config.yaml
d_model: 96
n_head: 3
d_mlp: 256
init: "normal"
init_std_qkv: 0.0372
init_std_o: 0.0
init_std_down: 0.0
beta2: 0.95
lr_head: 0.00958
grad_clip: 1.0
decay_fraction: 0.411
train_tokens: 147200000
Each number is 128 + 32 x the weight over its row's rms, rounded and kept within 0 to 255. Layers, rows and columns count from 0. Numbers have three digits each. The size before them is the row's rms in percent of the matrix's.

# down: layer 5 MLP down (transposed), 256x96, rms 0.135, rows 31-76, columns 0-95
# gate: layer 5 MLP gate, 256x96, rms 0.148, rows 32-77, columns 0-95
# up: layer 5 MLP up, 256x96, rms 0.138, rows 32-77, columns 0-95
down31 095:178081123077135167102124119082037115064127184112159164097150095181093095137142101109086160132140134123136096130132134113115177124128137185176123128163119144133134127196147125091132172103138130053102134125117135092180112065114179122131158119145144134133086143150096191204148140097140166113
gate32 100:088114121188098131143075100150179139138137129131118127134150138148204100108126140150127194091123144101097079099124131086169093175117148139138131182083149085132113081032081104099113160113116180184186170104126138130157115100104131154155071122078099072129124113121153146096121156062112131147
up32 114:139060118097111112100069118137117126107128097176145091015119096095090156126117137139144144130085116088178135166132103081076102133115138179151204111105123144121148108102109137116094140112132138124109134146178136197158175147195128136111082063178088144191099136166108159151125105109132122131
down32 114:165030119116091106160122089146167057153132096120147138123122153121128169133124126092146108140085105108145067105138112076082140130144153143109147166135151112073128114115080140180159185114131127113105107120144141111192107085174178189082141084139053149157098158180145142160166092096118156159
gate33 091:184147084139159112161096148096144099176143135111109143139142108102064112128156109112083129115147120142140113098108099110146177143080107173140155073109142097141153129109110150132134037161067220145161088122119135122143111086121219162132125132123131082135085131151130145062142079133107069187
up33 096:108110120172150138133090120106134137083086100107134093166147145105071126051093135123150084154129187133131117125096123125132174138151135105158140103160137151064185140163152096153133086210131100029161121165111094093163091088132181080115150144134088099129087124216142140132136120143104115138
down33 099:112150110143135152117114125187113099077103089133182107123151122160145105185056116148156101151121164084149153140107162154119090069152146073119104209122132142102113131125144106147129222135151122059149136167157122160143103182170151062125139137163087111100165129147123078161177146096174149117
gate34 085:139113117168138114111128173164178138146104061129138087193111113140105153127154148161190099099122137118106126069104150170161121109179082089107156155134054136117094155155157161147145104146164113121175161105107065108151059094141109100170087122139107118141141057114133201165105086181147119111
up34 107:149105111087064158089143133107113093082117141119161097143152188144124083104091159118093129206076069186160180105150136144117177128128167157174134118134102136149144154142139135133113104163099111041090074178173126129098138127140100082190157149165106140136087131118096098159169132123155077112
down34 106:122160146096120151124127074091064100144159140128148132060146152144155143124132119111049123135126115124152133189135079086086152114066213169121114122094186127124124122089096100122134144107070157098073138133155172094149206146154142167077158140125167129114129162155134097116121134066081159159
gate35 092:186154180126137111190128067134180185164136103105106172109075075115116143114149140086095093139158101125102144107095194145168091141186112140177094156157146105186070111101110120168116072090136130155135105146180146185148143148128119134120135161096115116138147144075177136099092135071134110089
up35 110:145120124144115098154144121087124107125142102129129098157071108181117116121156147120135132210128177154142153109133179116185126058113101116109155102132092118113134099062179201161103093173160148125087104175125135085181124146115101098133121173192165136110074075152125137136105090196143140191
down35 101:146147109112093102121133121110071102108100118167070123150125147104113137097119135169131109133093141139130113108157075110099052153174151108097136168110127170085117118099150125102136136174101179213120119123121085118207062134140128157056096185106098130106129135112066109139130141169062052139
gate36 104:171140121150148083135146112126185103163149146113165114088141163162103106153199153182154152099165078090089130118133165131182125105137157163136108079141072107158112121112131141077119125092121086160188145109123104118151150124135153178059119145128078108157138160172084105162142162106044175067
up36 104:097115118177141123167182166078121181089120137180093128151108133145194124167185154216116125166138132172143135140165109149106102190173087147139141125088144109143111109095135149125146089121113181136114118131131153088147078154132109149173134108159088138185137134106108193146140085145165033116
down36 107:181118093143171137123172145126145089145151124112117103169123129132162103153147112153106133113154101170058087134118125151136091148135111161079118069093155058185139131089127153122094091174157097165151107114120137176175083104033114147167115187120122067128141134118152116178137083207096122122
gate37 097:110137176138154162157177124102132140151119082094160088140126110185148140189138156212092132100160113089135134164117185115139172135122149113130118155163115153134193094161135148106126119131136198149154148097134088159118095147174139110116120080041116070106127121087148172174161077131065086114
up37 087:144083159129103167154138139095119089104153123148174113185163122150183156087168114128053105127144127182160146108155127125142141164178078171128095160171144182134104116121068086132149097126086184118121161102183104128196059123097104118150163117106151145111137174085193169155127138133142172108
down37 089:141127115125116113099066043135158104167105131105114117077140101157104153169162126108122178085092092196153131113098187072146114073104138115072147108104124163134118112103109079129152117127127113160113103160097155220106153176137183149162109168075074074104139121115111120127123113077104103147
gate38 086:147100159087113112144113103081127155144178144091140107122181172144197093130108131153139136074114159136084111087116171121103145112144143129072164138113186182137144111082176203159145103184057104103160096108118064117158109129149127107163105094140186139152119186122089131136089149147188144100
up38 090:121150198054121132095137160102131134140134141063145099097125179094138079095148160138153181099120149165147137076121160045144111170122118155084094136107107113154115115123153195165147168167156134162096140172125135111170108108129150123116141035106183067123143146145142107101124167140115192139
down38 093:126148169111074101124122099163181088143076196140128143100174152154168131096155154165114123111078150121110137115164167108091167184118129166085142070130150139111122160089142141178084151170135097086091154123157137057119063107124080157188134107133135091113160098151107077086127076124168169119
gate39 098:154178097107185115191100097104139120127145117109107109075129127121116142158148096129080125123071108134129133143157114099149108149115147141088096128111056148114150115124079091102134121141159133163128172073157181082128185150122117145071058191111138143095188095133186162126113108076050112181
up39 090:125082052077138125148141165149157161105097157140096138095106095153154119107065110157115140083167139131162106179144195109090157170146132130152169096085169149140145143137132114092114150141096169103175085187077138147111180067113118134085176106129135152134061119097122100095091115061171140149
down39 092:140138132162151143144164104075117082161144083177087153168143107152108107143173105160115132078115071133117128167114174166073103158144191132132124143156149101164107062113110126104123108144080096136134175121152169109115095077132107154027138156138138139126124106158104124036179123150159180097
gate40 099:135133139147119059143115168140185120184130113126090137125160113085113168160159091100144127134169127098133113143134104113162093183177145166082156165115133148110099098073094106127138124078126178172216153084151161086108147145101124200127140122079125130176195148080159137146108117067159105091
up40 121:141126105134110152141072184163135117099148162181105139120127144176176132188159143096157143150182143107056192089103089172180137181147149112066117106183148142144139178132124105139158072120064080123187126095140115116193138173073121121102102087142135136101144140114131129133149179117129105105
down40 120:167137127097152125077113168136149154117088154206128095145153189078147145105177166157164106129191095059038108140112129163159109146147149123100121120144078117173130176100170140141119095105124124069122132178129096112160155122151159047100140124144109121135110178121133138156078109166153098169
gate41 085:127119117150146108128183079157146140100177146131110102126131128170089134106136168158110114161155110105196083144142088124104108085101160187196099107069127147090129143088147147176136087038105114080121115067162119109142132124158106181142169118102158158129149095147179148136166078100143146203
up41 093:121089139083089147114067076095088139096161144166103090074146124144103101140164118080155061158143176125142129123151148135114209135120141160133156131152125136089135145175146088134040156146158091108152156131098129129132115129184105066213166140144132168181082133137121142120082142172126102106
down41 102:108144135124101137105094187092175125160111077166126119175133090116113120095107118167133172099183155179109148092093105214170096165148113154172097153177113139123106152121177097149164146158148133136162128179091128143099156104143101105048126187161075134092146125103096114217131123137139126102
gate42 117:135198084129141123207161165138160158150083186062154146073139159148176151114103068104126130119173089103182117154110093171166097065165073154122108104131140110123132141111115146144126105112148165089141115193100150134132110165127149128124129115104127103180118153121115179144205110128161072161
up42 100:128113145086150139113174138060136085122118126126129185165090168144143121188155177166155096110188173154175148139172184123146101109127112162148197090120122127107150101213159163144126119096144152105099134138207184160167149174094093154128135147164129087154146128122151129110143184140094132177
down42 098:132109141135092141074069115132106098158155131153127091093154098136117136132146138112134139162074084154075076121118132110143132119078116126138084203087136107203114107033087115125167117121096089240138118128128114164129157111123164136073066119090163151093134159144147125132096077129111130118
gate43 115:146120056145177167199158166113113146167127161171147170109128128058157150164107062136098145110089072104107140156156113071109139099115143131118127117046231093122158118127138134095126143104176136164157154143133152141134118134119121153090142101129111110157115083133115129135156090118047167090
up43 098:096168160105173109167059105130159129125127142150074125101201080180101094123183174148167158136090155110111097107137168164105120143145169111130162068092100111096129115124188143169120121104150138149119120073124089118161117091097104159102079125152209108136122098136175183099150125083080095131
down43 097:159120136140087160025122125094077136120113110114086076096099110120149146115189154111179117083078095133093071154101171145149116156083080052139114133101147133116123094151092110149132139140121114187193142103096067122131143062124115179095090146105153143160147123132144112130109099098068146135
gate44 093:146188131150119104067147108149151089147197136101168065095142123151111085185113166132136116098169095117100134200145143096186071099083164126142126172167149140118098162096153110075215158134147101123149117107086118132154110143121108093098169098130199145111151120129128177130138138085163127170
up44 088:114137147158123153162163196095095163168084129115081148129123165157187124108133094144187116076176107129104152159106139114145144138132182125111083100115125121111115090043120123136050099056151095171097118125133148073107108150123109205132124125137178154194165091105174112142129140127159141094
down44 091:128189125132136108094226148111130103076113125109131081145127163151132088110134125125187126188159092105128132183121130063138120151086151110085104174144110159108120077163119101107131110132139115148144131121081131131183143178154130061160138103177182097065132149149106097089140183073093086155
gate45 110:113175086090177075207118208168129111175168119182080136101160125134129145112138128155124122144153058064135101173145102154157179117138099117094102096130116120130106123098126134084122064111140130190156138125134191119116156148127119133171094133097115099129141127103163167076063111081103136092
up45 106:083149066125118059106166137144110125163160200144170118120057150133121176113117080137157135126127073130154118106133169182190135104158163143140154103128147169102144142133154091096133141150135086122139170091102119088110148127094105084111161173099095140188135179138140064126111197142188111175
down45 104:157145148194120171166126116110147157106147032106164146122190117123141127122129154086165098128158149178131121168151092121147070165083134135158112165162146105103175127088133132165038097151117164134142109142155143146118123143185135115149163041177151157093091111146103171153153080083130120112
gate46 091:147087120121217095139102147141143129150091114097161117115081145175130085150102098107108099121117140090127195136105145176134178108105070181093099129094140170159092105157061129166087085137137138125169117140127154115105135173074150110116103118110117111193146193112161123072137126214108162147
up46 094:162138136112101151091161065119148095137093107192188081088130122171146101113109144111203143137145153144102147060100149137109168105060102107167158140157145115109095105115111116150101095093141175109146130136090123127093103135144128057087169140143119051102084128131132094095036128110127171103
down46 093:068138070115167140138098088132135129078172165069132119139161131127112164119131127094060102156111168156154148181174084136136152067209160186099144116124084170137136153165127122127111138157118158095147121121101123133115175112161134168138117125114114182172114162132068135176180139184181077129
gate47 101:111122101102148070137161157185132178151169182118123076087064095146107135221153089084124182118154139107119122155182117096106069119119114102142136150130133097170125111093184096067125145141109169147191120093076132116100152145170128098072139119116150113109152110080138071141097133090101129129
up47 107:104133016134182127165144125179128121101149129161172099150096215125114154105122053129126159166132136107164130138136089093161168158173115113158097102102159165155134150089099138173122147106124079095074105107142137125182075178144105081151135100107130153141138205123113131138085128139101098121
down47 111:164132138179178113107090140125140124151144093161192095069113116154148138107167132142175113121175128139155129185150137126120125096098100121077089118133112128114139130105073145077133161100053056146055122097175090096176074128121136135196160066095101131138122172167093188153153131112133120127
gate48 085:098068085125101127098184089113196064153112130126150175119085099115167110089110153076158126103103082083216122168130121141097167108180186177135172102125122086088148076111139108088110131185108102152065151158132144124123115105110129161140092170125093127143120111138135107199144128131126130116
up48 096:112120130117117176077105126144130113064105127173167091117142168103132149086120198140148039128066128212099160093114197178128174098147163105156146102157121131104144178162129142114125146171094134062129096167115123097130098109142129095164130154172148181146075130152115097127129091167143097142
down48 101:186135145152177160128095187118086133036097208165111102115106136111109162140142132131110150154153097163042117136110123198173128127101094100118094137105091118173083122110105136141157099065129111111166139069121117128108151131073158082114165105067152085100165121142152127108145147152102138156
gate49 097:183093106098173106174185176167176098131096155110099132129169168121167091143127170133177147127133082046138123156093135132138129085135138138107117112092154151156110133120190129119159099164170119173091088102168200122140154120115110160150148173076067059165158119153160158139123148099132133171
up49 100:145170113161112103139145041171126088072111084119089120111134037151152101129077080134135130122168107121084146138059105108150096104068164086121093155094074114100126115112111162079091130095159104097108089139176140111108116101109112117093137091170133151117190110088134183161120122110109108082
down49 100:135157128132130149127131189044120081105108134111152130096112149147111148109114160070120141133076122065158132143161166119080187094209100128091137131137158164154129143170117123159184120144069129151131123151100084106134153160140101127160125162108171136120116169111155057029148167133155185129
gate50 104:120156131125173143113157103178105118186094162163121165084093100115091103123109109151134082131117163144139199102127140116098107098103051158122079080096106120105092122102104093173204136086125145132115046132128152170130158149117127174114117083109109079121117166097168179077087144099089079122
up50 089:097126121133122108186039165113156167140178110077120169154142069121123168139083119092177118113140146118131195160143119146107137092133045129170125103129121135095111142188162109129112145149086179155194118144124138169124146159180101092164097097099172112177079146158086169135131114168109158131
down50 094:138092115098154181110112088147157167117163101223179122186116116139117153140118134127114164120112091161147123111094132077157132164141105161141161135114112155157093177142088129116134109141130073176079161086111042064084152107120093125101170091084121130132101123077097076146152160113082084163
gate51 090:120133093139128116129134202161113124187155132108130151140122091130117163111188106152107112109127142136102067187118105096135151205120114133176136122070152192085145112069095099120082120116090197146117079076159123137118153118152118141136182168105078134084160191125100115122150070140175154168
up51 095:152169116143096095188106124135156115120191096111164161117159108107116103183107076136133086142168160142122184138123111129165096132083085137165115125127102137076155154179172073103155101090131119118161189150203135076142106169113094137160101192172142115163162156100146071163156124086130098168
down51 098:080173162119116102185124095137097172162107133106124127112123126109137148131119117141166102150121092062164156097144138171099112110129144162084166140212135094109135119173120144144167132092142065227121133175110151101112096163098149135170101088122143087152062101181128118198110195107119112124
gate52 106:124173078192151109127094110155149109165163085125114103115122140060143120167093120155186204175170099145122069130162093053122102215165112119142119169103092081142142121122094159104102091120099115131139097127080094137126090115113152111151075074122087098135126160179123132131135143165108106097
up52 094:157112116154113146147160131139187152151080157143181110133136098124072104135171145142119115085110168114126196098150127122136169115076081115183169137141073162187075152076098096104114127133185084190134163120128151090186132161147138161169087195147110150094080148137075139144155109114127169140
down52 094:106145099151102102122128151126207152129129141112152136140133079153110130097130161140183112120108143102099124124089142075132012091130122074151090163197126115117085146139103150081220112131115108211125136113108121134141085161152129067161135153112089150062121115109110145118128176136090101144
gate53 106:170129098164127102194167148172172157174117098147107146099121170098112136166131097204132150131160182089109147118097128134184102121106139145131099136079091223131063156109102066137122043136144123138162108136105147131103144147134148106073131164054089097107121147172124124099131140164142104132
up53 099:128115102111146091101119155140140176088178113188164171074150111159134107119115143120167169108110176134161124169103132163126144158146149180124132064116170158157107146148093122138150090176084193120110172141142120159128166168041118102158079118131120158137169143144126187086160173087203112156
down53 104:149139081129138043121130109156111066136085108082186108168116159109150163132163138055163105149179115125123098096129132146130137080106123113159075105123141099108167113117129124156094187095153094148148165156109169095089098101189178185156132087153139134146094092097124074114111110120107204164
gate54 142:135202125123164122177156125146128123170156120122074084113105113125115102207119131121157085097167099111188135121173103126196041110172101124098096154084095103147139112101092138186177151154120151127127124060125127133145158182137143171138102113135183104103162107086137141125080107108060135145
up54 112:093153111104106144123113108103122130083091064111128108122130095150127049136185104133143130124121148126188075142147098155164124094122198073168144163096093143139154129075173149131082155080179157137100188205141123120160082132167141176156094137146121132097092119103081149147160171092093100162
down54 120:131128123075121146110147134112187092143149057135180125136121103139126107112157147128114108109085168149156123179142112147156121079141184195168122176140167155122108113096102107202159173126132141208109124129177178111191135105156148072153100140134093143096166076074151163084102148147116129073
gate55 084:148124153138155118151151171171123154185185116176141150090169094101207140151146121129108103071146135072138118176154152119167082160141138175126138138096134078128093097100109139105214110117144130165183121104131139137136135166096118137102105102083152111102212167078183125159114177099115153090
up55 141:107109086160100055108084115156197129139143088133079122091116174085165160085146106087183136163120106116133112168114132137079080127150058166107178088128140128104145146098137135124076107173073156127089110131156083139123071191169147166156109109107065173147144155143133110157129089143125098108
down55 138:099117105170116043119090129162124066191130129145101158100071177138131191112188059101173129141132107086154119136122147115128104084164083147132202084131144111134155118113133097125131111130104123114101133139159134137146091164091095171148117104149055149161108125147127132194106049130096108091
gate56 111:113152137168146148192156228135126168163133120152066101132124134059136136184089093112142071112126115113165091116130119087157127120145120111156150169095157144141111118079148127163157186132126125151148093124123104172179122187143115184156102115124151086139201104090112069176106112082148170116
up56 119:151145069136169102111109123117205134161137064056116120148130122146065079117128146148123190117090126113112138157104147166132118128141113196174121124111151120241080139149182189152095154112121109133177164138149136111122114074103094126161101154190084146138150102126163176135132135131133112140
down56 120:121132132094099088154131077098195096143080107082120177156120083125091092155162117197113142113128151136101058123125184097092097144130065102084100122114128098146108089143145091118118144133113094109151151148143183110082082113088106127152059173140055120157173112092136161118131167165071122123
gate57 111:130179067154155115115126131206156174152034091161145086132114061115139137097121114162160091062133167114185134131124139053166125130088089103138094181103184141132147069100142105104142141097110122116173133104095087099188134137134116133115124125109141070154168098138129124151110131126081126106
up57 104:151133121153139102142093137156124104115144159123094183120114115098189154088099120128142142184186108128161151154139160052094172109110135178091142095107137168097082169148120130119151152166074139051072130170168146137141114138115115118120187134141106160050149151167177128186102163170173096157
down57 105:118140181129105162160116094100116089085116192129114091082124191151163133091170146079116121151171074113121131099124102214105144101102181119139110073079163095130108097111150115123125130119114123127027105113161154167180173174092129118123154133094156108119103165097100180163104094151145130156
gate58 084:143108148117119152134091155178114134182141133128167226105088157159120114170168123109148072109119156158196116166118107140159168145146148145138155178162081111143116137135110110178150080110149114116181081163181107128187085151146114086164109192141145170152146127089122148093126103162102056095
up58 093:149163115102142148142157132125146155122113128128064214172145170167157156108125166134074112107162156133160164124122058086214129155185145115122138138136154117155099101103153175103149157079140115138152118145145162098114115123103095194133157103062126127115155171100151137209165110172183115157
down58 091:097077162127102123138126198108167145120108090156121060153133116070069131149125125141172137136158104126059139100113142145119094124102165115101156175114134179043140120094122137106107124120161109186121165117124083182148107150124084108073094100094056051120100119167111109178131163136158135146
gate59 112:144128130169138147148196108107106106179128103110132095146155153104119124174130191128108168021169121128163145105074106086176060140195119116093107112112095056148122114130136143143130098112105114143109156152127131168168137152085128169156170088187135148141089089076167126075144133127129116173
up59 099:161156104195175135149144142206134118145104133093161125138160154093084110149090098168110108115079114139112125120027165110156073078137110105125074161109207136127141096138140120186112161116136134127115128097183080150183068128127124118106124117179119104130116168171129089109116115129068094095
down59 098:087157143142188169130129148151116124119140168132134157131122149114127169120109117104144169184127084162105064101173113100097239121138139089174102129071152105130178155120124140116080138112166074095119182158115098108129098111111058130118109073094092115131147153163087105186171072134106160126
gate60 094:159146111102108132112151109083208078132087134073118144094140124181129104163100153175169075121138146102176124135112140087198099117132151167208110189129080105103082129133095194143158146112121132166107172131136119113166098130073104129174095116117138152129146125078168138103156154174140061140
up60 101:143129133171085100139138137163184137156098171146118115170079102096100109114065106120129174087114107085137140145070164060115174209131091099124083171105154153131135123115170075101095109151125144180149089115068163151135114180119183149113146170119165115143126175105198127143108179122114124136
down60 104:132111174109102087110155122125216142179102105086145129126116081152134052113115165162183097133125094064132127117118123136122187120113153112150141182151100085121108099138145136150133089159161124249117091144099138125171107150120183112184145159146172121142153154126123125166129133192105082133
gate61 109:192127078144126155179104180123129193156171108109126106092194159164118157186170143176125132082133182078118096131093142113145133119127109102154090126063199144170112096081109120126093155076130100171145134095109157183134122146127158103101066130112109121139115119098134121167143106102062131075
up61 126:095150083142090096130127119094152134161143126088209157137135087104111180118093108130127108152114213163147134156083121130114147179167105093140151175178125119052186137085191122134094193141133121132121094154135107088087103081177097120173074137122167146174137145123087109107113158143167130098
down61 115:114146126182143167092120089114169101169194064112164126144154121171123177150129103149107108106143204130151155152131096104123094142157108098140184156141146128056144119090148131164141161150091123238145169126117106119116091113171101150207096126128158147103120115121096086180117118118155144076
gate62 109:172148108140123104156167051148148131171146152172127175121121132127135147136200094114125076121143154135114118133140137187138129100085174187090128144092106183133097089115147142211160107103076159138134109115164159132195138135103113156104162138112121049175134082152134157102138061144085180127
up62 103:097116086064117154136170138093121110141160131101102140195214107179115137181139177128171121134075143149125145081153168103155126107103165120130185146131070084123098074072127164174168133130126105133116101149197166158120125173088100128139085115136134085172128156146090188129101126129154173136
down62 096:131149148078135155106150125122122121145104180128133139200108061088080154166088137168113147132156122146141121144089104142150153117152163163211122148105168063108119120178147152097073129111194161086163148135112167087188158108118189147092124149092095145195153136121127107147157190083110123108
gate63 123:074161136142167097144202109202192068131107148071149134106136093159150142113140121133159120121135116103132127120187119113214090097101092175107108122116090040174141063139122128185189150113078114121177141110116110112146110138142099148099096092135141121131149114092120072128135097132112107101
up63 102:132100151140129141151120153139081097093140126108123108089065136154124062154162105164131121106093183114141097062074138175177135163103163108109120094128075084113081118080103134175085152154149080140131193160116120093092177136179169161137114120171141134164157222126146094130132155111133105083
down63 108:109097102135115140089155131094194134154064134156129104135166089108113131089110138164066091176121087117125146159113143156167088165092108124149103142117217193177151122170119163097191093098116112135107121121160181073128086109127165128208129133158107149138106084131068147103133121094168159135
gate64 088:187076182094110084156092197096099147122137059151101149096126087158124121121154150116138112183140129121165125122110176145179112130068151143153106116093132128155153104080103167146119126097119064105119074135116129109123154100151141167162036161143134129120095145116081058118162065152158166115
up64 089:144164156094118091084126095131108145092142178126140152149077141133141103161155130142102141166075101132128159135167167169180175111058185152150107155140147115121124106118075205178156137117110123120077146092148115183072133075079172117052122137116129178089095106128116129065101125087131124093
down64 094:163180115120173086147103133146124141127135111153085139093156124148140170055168131146149121144154141085120161160149107093137114156159143113104136076084103162123131132098165108154132124109126125145066102105106116055134141122072075164206085176164106147146115068110097050158194082184121128127
gate65 101:153178127081104065117127133160133149162112093044160127180148136094149158173093105136140089079105080091119185177144151114143137102149147155153057099112146119167089145125180174125147149111048131137126141135111122186146141173094173098070187149167172120124127108094152125120117154102123111097
up65 095:111087172166147141155148145094151133170116157098130166090175106152074139139170141100143181158214090140139071102134164129158140139073103131116152134139105113194133205107095120085079091135155155121157125157150172090097084120085088150125161137121187126109162085187114097101111140145153149171
down65 093:126094102136171127129104156126124143097140161179083196131102111157090097130123138090119114187134111196149098139134125092153140230092099075129141192092154116158085112132086153110118137119179117177101093164073144085123134169148159177161092076088093119069129109141174136096148124110115137150
gate66 101:161096141096149154108114137159160112117152103089077129117080111114085162185195135147111093149149111137121060125135133127119109153080089108151112149129116192121088097048096162181185100116183090148145083128154131143168141187131159149153078088124107089122145170143193200119106123146146124145
up66 101:090147159094077132093175097143117113099176097078155123140120102201115132075158168119151120163106141188151160066175122119141172134113205176113136098146091115133148111096132157131135115110148150107135153171156106109124090119169104157112082103173133076125056131055129096184132093099130081147
down66 100:072150120135138136121177083073152127140141124098120145183148126139151080118136130170085089154113195164178119160193136134097195130155184171130140118131165126117202087127116146144100164186115198139193118174104114093068152115119110140108123149110140093156141115135095090131076107108142124068
gate67 086:178127085123118111101177113131158155121075181165160207132085135119112157125117123125159097164165169129103138149107181149147105096151163172121157167151155187091143142056156117109190094101090206154127132151092150128120174122088083128115124105164153114060132130078089165144087163139125119108
up67 095:135066164154080145108109127119132138082090107138141123132045101147126126149130154182114155112069206165129099138156188130117134132057156135202105145180149123129121146177139145106130146132135127083090089188136119133091148180114133093165107106129158146136061178139078087149116132181156155162
down67 095:175112158124124165145168077174076138113119104110150116155147130128082098132094118126086167146109110121130071090155161078093131102107074091158103122104140145117127079138105112051113158109154084039117128111156116151120115114141132162166163093129144131154207138152143116207112196110079185138
gate68 087:112120108128200069127120124103140122113156124094065133092148130150106150079141147126135179127145122138157099146178090110094117115161132181112202135092209090178095144052130129110105104170121187127152102153123140139112186130143120153056057100159108126175094090124099153164127130153110114169
up68 104:129143101219066129135108113083133116177134098150094162112053126121153129150137105133148113109102117106136121146125182114122067152137161164202146076072166111134165050137107074138133151109088131182127113125156141170132120130076121139094142087131041164164165142130130136139151089118115123073
down68 104:076107150093139072169128138114142071156145109125102166123123170119174150106137132147117163141138127132130111200123137123110107139160176200114182128075132091151121139124117103081065124171109218094097126149090159135172127142115127170041106120214081127116125123137136134176138089131088109152
gate69 089:157144086157157165125138119182114130135117156096176112136086062182123107140047140090136150099152110116098143117128096123142152143143206186152175081105111084123131123109110136140160161112098156156192090114101126084110130124075077125159099133147138137165118141209084173147125149100045148129
up69 079:140083202159107171053079096116148151093185098142094121163098151125118111121140150049157133113121129129069167151148133137144114079046143096127085167111080133161113111091145124156112118118121170148178084120125096087180176090107107099096167115108184131114134148095159149123119085131102175112
down69 085:131164146146137144143104190165128115140147155121148105155130091161060124135128111151121140143126112131101125069139119121098126147197066140066180123119094106124121124165128116232150172093097095159137092111174136100104150085097110164153095096161126205140146132195076146174061160127139137103
gate70 088:159058122160111149132155158099200090109082150133178084131114133184130146091068100215130152132137098096103103068127131175182119083132120156146107132121160156135117146135089102139120165166112077122119154106138106118156126056160113110166104180142109146089070130097141166162163098164169087135
up70 090:134112134110111135153124135123154126080084142168139169088123161207075218106148120143114149134142188147238089120147059114185119081123103112120146123101109097181108147102049127138129123116147148095103142164135166135132147140087107145162156100110137179178133114142138150150167098177146125147
down70 093:097183085126146159123137094145067147135136096089110136160129142080178048151137102077158127126148130100154168182127152101116183177127175120158109096156116173113175125136141134112116065110098114066151124146106110080109131116110048061102095102096188102110116090143078139111105147096091148124
gate71 144:116205130109140191139149102110142148155147131141131121146127131144204155185122104151170150103163096114158067159159144116150130109071155129146151101133114082166073055129100157140156167093100183140162136033069117168124099123075165134098116121085088088087173110138120128137117130096109133136
up71 116:110147088176112122103117158158109075173106095127139121139078107114141056104106198141131098158079182170133098131115106130173099103125118125081091130083115096134108101166113192121155167067156082103093139128150106109087072129110130147184086083080117109149156130124158109152204160157096148174
down71 117:131077110138144133140107113122086157123094081134120072119106088117111103109167122161126141107098089113107088107131147074048170156158094076126114098113148148118122177152109127096118156079128020181055145070158083131157098096126151135164158089133106162187189114149085112105138143146117128125
gate72 124:101150124124093130166121142156160191210147184105113096101112089159089126139186123198162191091184145103162128139160164138157102069124176142118127111090133095134113094102146162144128154114115112130111074102150169097143126114165152205100143151045145101132142101137160131067134101103104149118
up72 112:087154118075116143145105106146135200148144161119142085131158095155112096167121127146227140093117136075110142197122162068165113131207178085147117108173121185088100144116163109125144103162154086090147134140132093119180142077169115115106149185106141114106087139139131135166145090107087139096
down72 111:142127089078123134117080136132189092115096107145162155140136142158132076124123167136200121152134106072087120141115126113136107070116159082141115178176110136070143168130149112105073138192168118100171095099159102106173143095133125077082089149123195154114127151112125126184133210098103097085
gate73 109:173087119139095096180127157130143120174109146097102125125107134129083137174143142147104184118137105119131054106144107112157121146087123157101200118109080126187098082054108074099162121082137107158183145131052099153121139107158165154110090195123114066130154139125127150140158119079084153084
up73 106:116131112075122060153126188092199128150113116138167081123081112163125073171128147077144159100119156157099156108071108157082129101092136129114177100150157131130120122151125124137159047088138071131090055116146147096109112190087127143148112111131099085087135086114107159084136102116088084095
down73 104:130159130134133162083097181126083115102195083153130087201142123079117113127196120101164093103101187090134122070172119169128153150105138094145099111130132106133117125158147139076088098073093148158134074158127091095101113187129135117135092074146105148162137115088115118114036146144121158172
gate74 084:185185117201221149153145125181098111228067120117122143080103101116092097118129097111114119153149088081133085122081129116192140135118174143113095161106164117095123167173126104104095156131152148087126110103158096111131150143146084123112144147191107075112169121098135122141117121109096127097
up74 095:071102143127086094068098122136084204114183155129049096154150130061143092129097118135120127109093114115137123087171152116076179118101108075116174151095141148121135125092151162161144101140095109082120108097114112149092079123140178082130082121115194146105060102164132151087085117144114116153
down74 097:206127091102167130175132126109194118137102145137144128156115101195091175094158123098153139167149120149113114120105143173177053139131169160169151125149103157121106149123126149078145157165160198195168095091123138139194148130124176173138190161172154088141147113087142150134154108143128172111
gate75 081:107073110176154165141120074144117065097143144160104133084119137165116133115187117136163132057114120154113166118119156126123142115100178122127131182163115132179100116089142140176147097137097132126147174054122076181104106137120122165115125109150175128098184080197065115143064128064129159144
up75 085:167168169127090117142137131086118138122135163112127111182142129099198181103072081077095124204137143108112130120116115114136116083118075125156146124127157174123117102116146181161146219163105120105117087140090143177148120151098137152086157087139122121067118112078136146079212115145119099074
down75 085:180174091117107126114158093137153127114156094094158103160139119152171125122086103090164150160117109102056084088160173090140139117059124120145066109111179117114143047127102171110163113106152096117123120122111147133152152116139101135062111052152169118152080130079146167075205126132126159111
gate76 097:162111066206081097114122113182158115110152165193128091149076123159128154113161132162143099133161120085078076131151155158118142178154107117119144178205085124142091151113067156114095100116117052143114129147089171105136174134112170136169135139117144151110141123087130136077181095156151145161
up76 092:120122088174138157091161069138142128095137162145118091157060153170181164146102150182125107158108119096145091137155149166110127160161156165139161123113057106080090143148170145126203126196085137106130143166103111095091108152135140129125177153073120154142134061103210070128133145130138141144
down76 092:081146097069075133098073094130158138186151088186147150125102155174128173150125091132119103117102105176162076152158112157111240174176181136106156117106115107093144128139128159131084161133068087110075114124172144135102127105196121126127115100071134155102112121141121099118137116116173131124
gate77 093:148147137128167130117130120121102133144194137150139054171087097102185200140164160180136180066094099166149059088149112120166145142133117153166114150120117164124143124098100159055152176121118131116166104121146059177183119096104208109115107145148115116121139115112104122159157121181093150138
up77 092:114129139216087081101100133131118127105176124101094079105124094130130128163145128096100138140086124133135135113158118145170124096188087153067128098190072141070163075147075184179132129118083136086151122137103162170110124095124145136169187093133117128144099159132145155126051121117174112190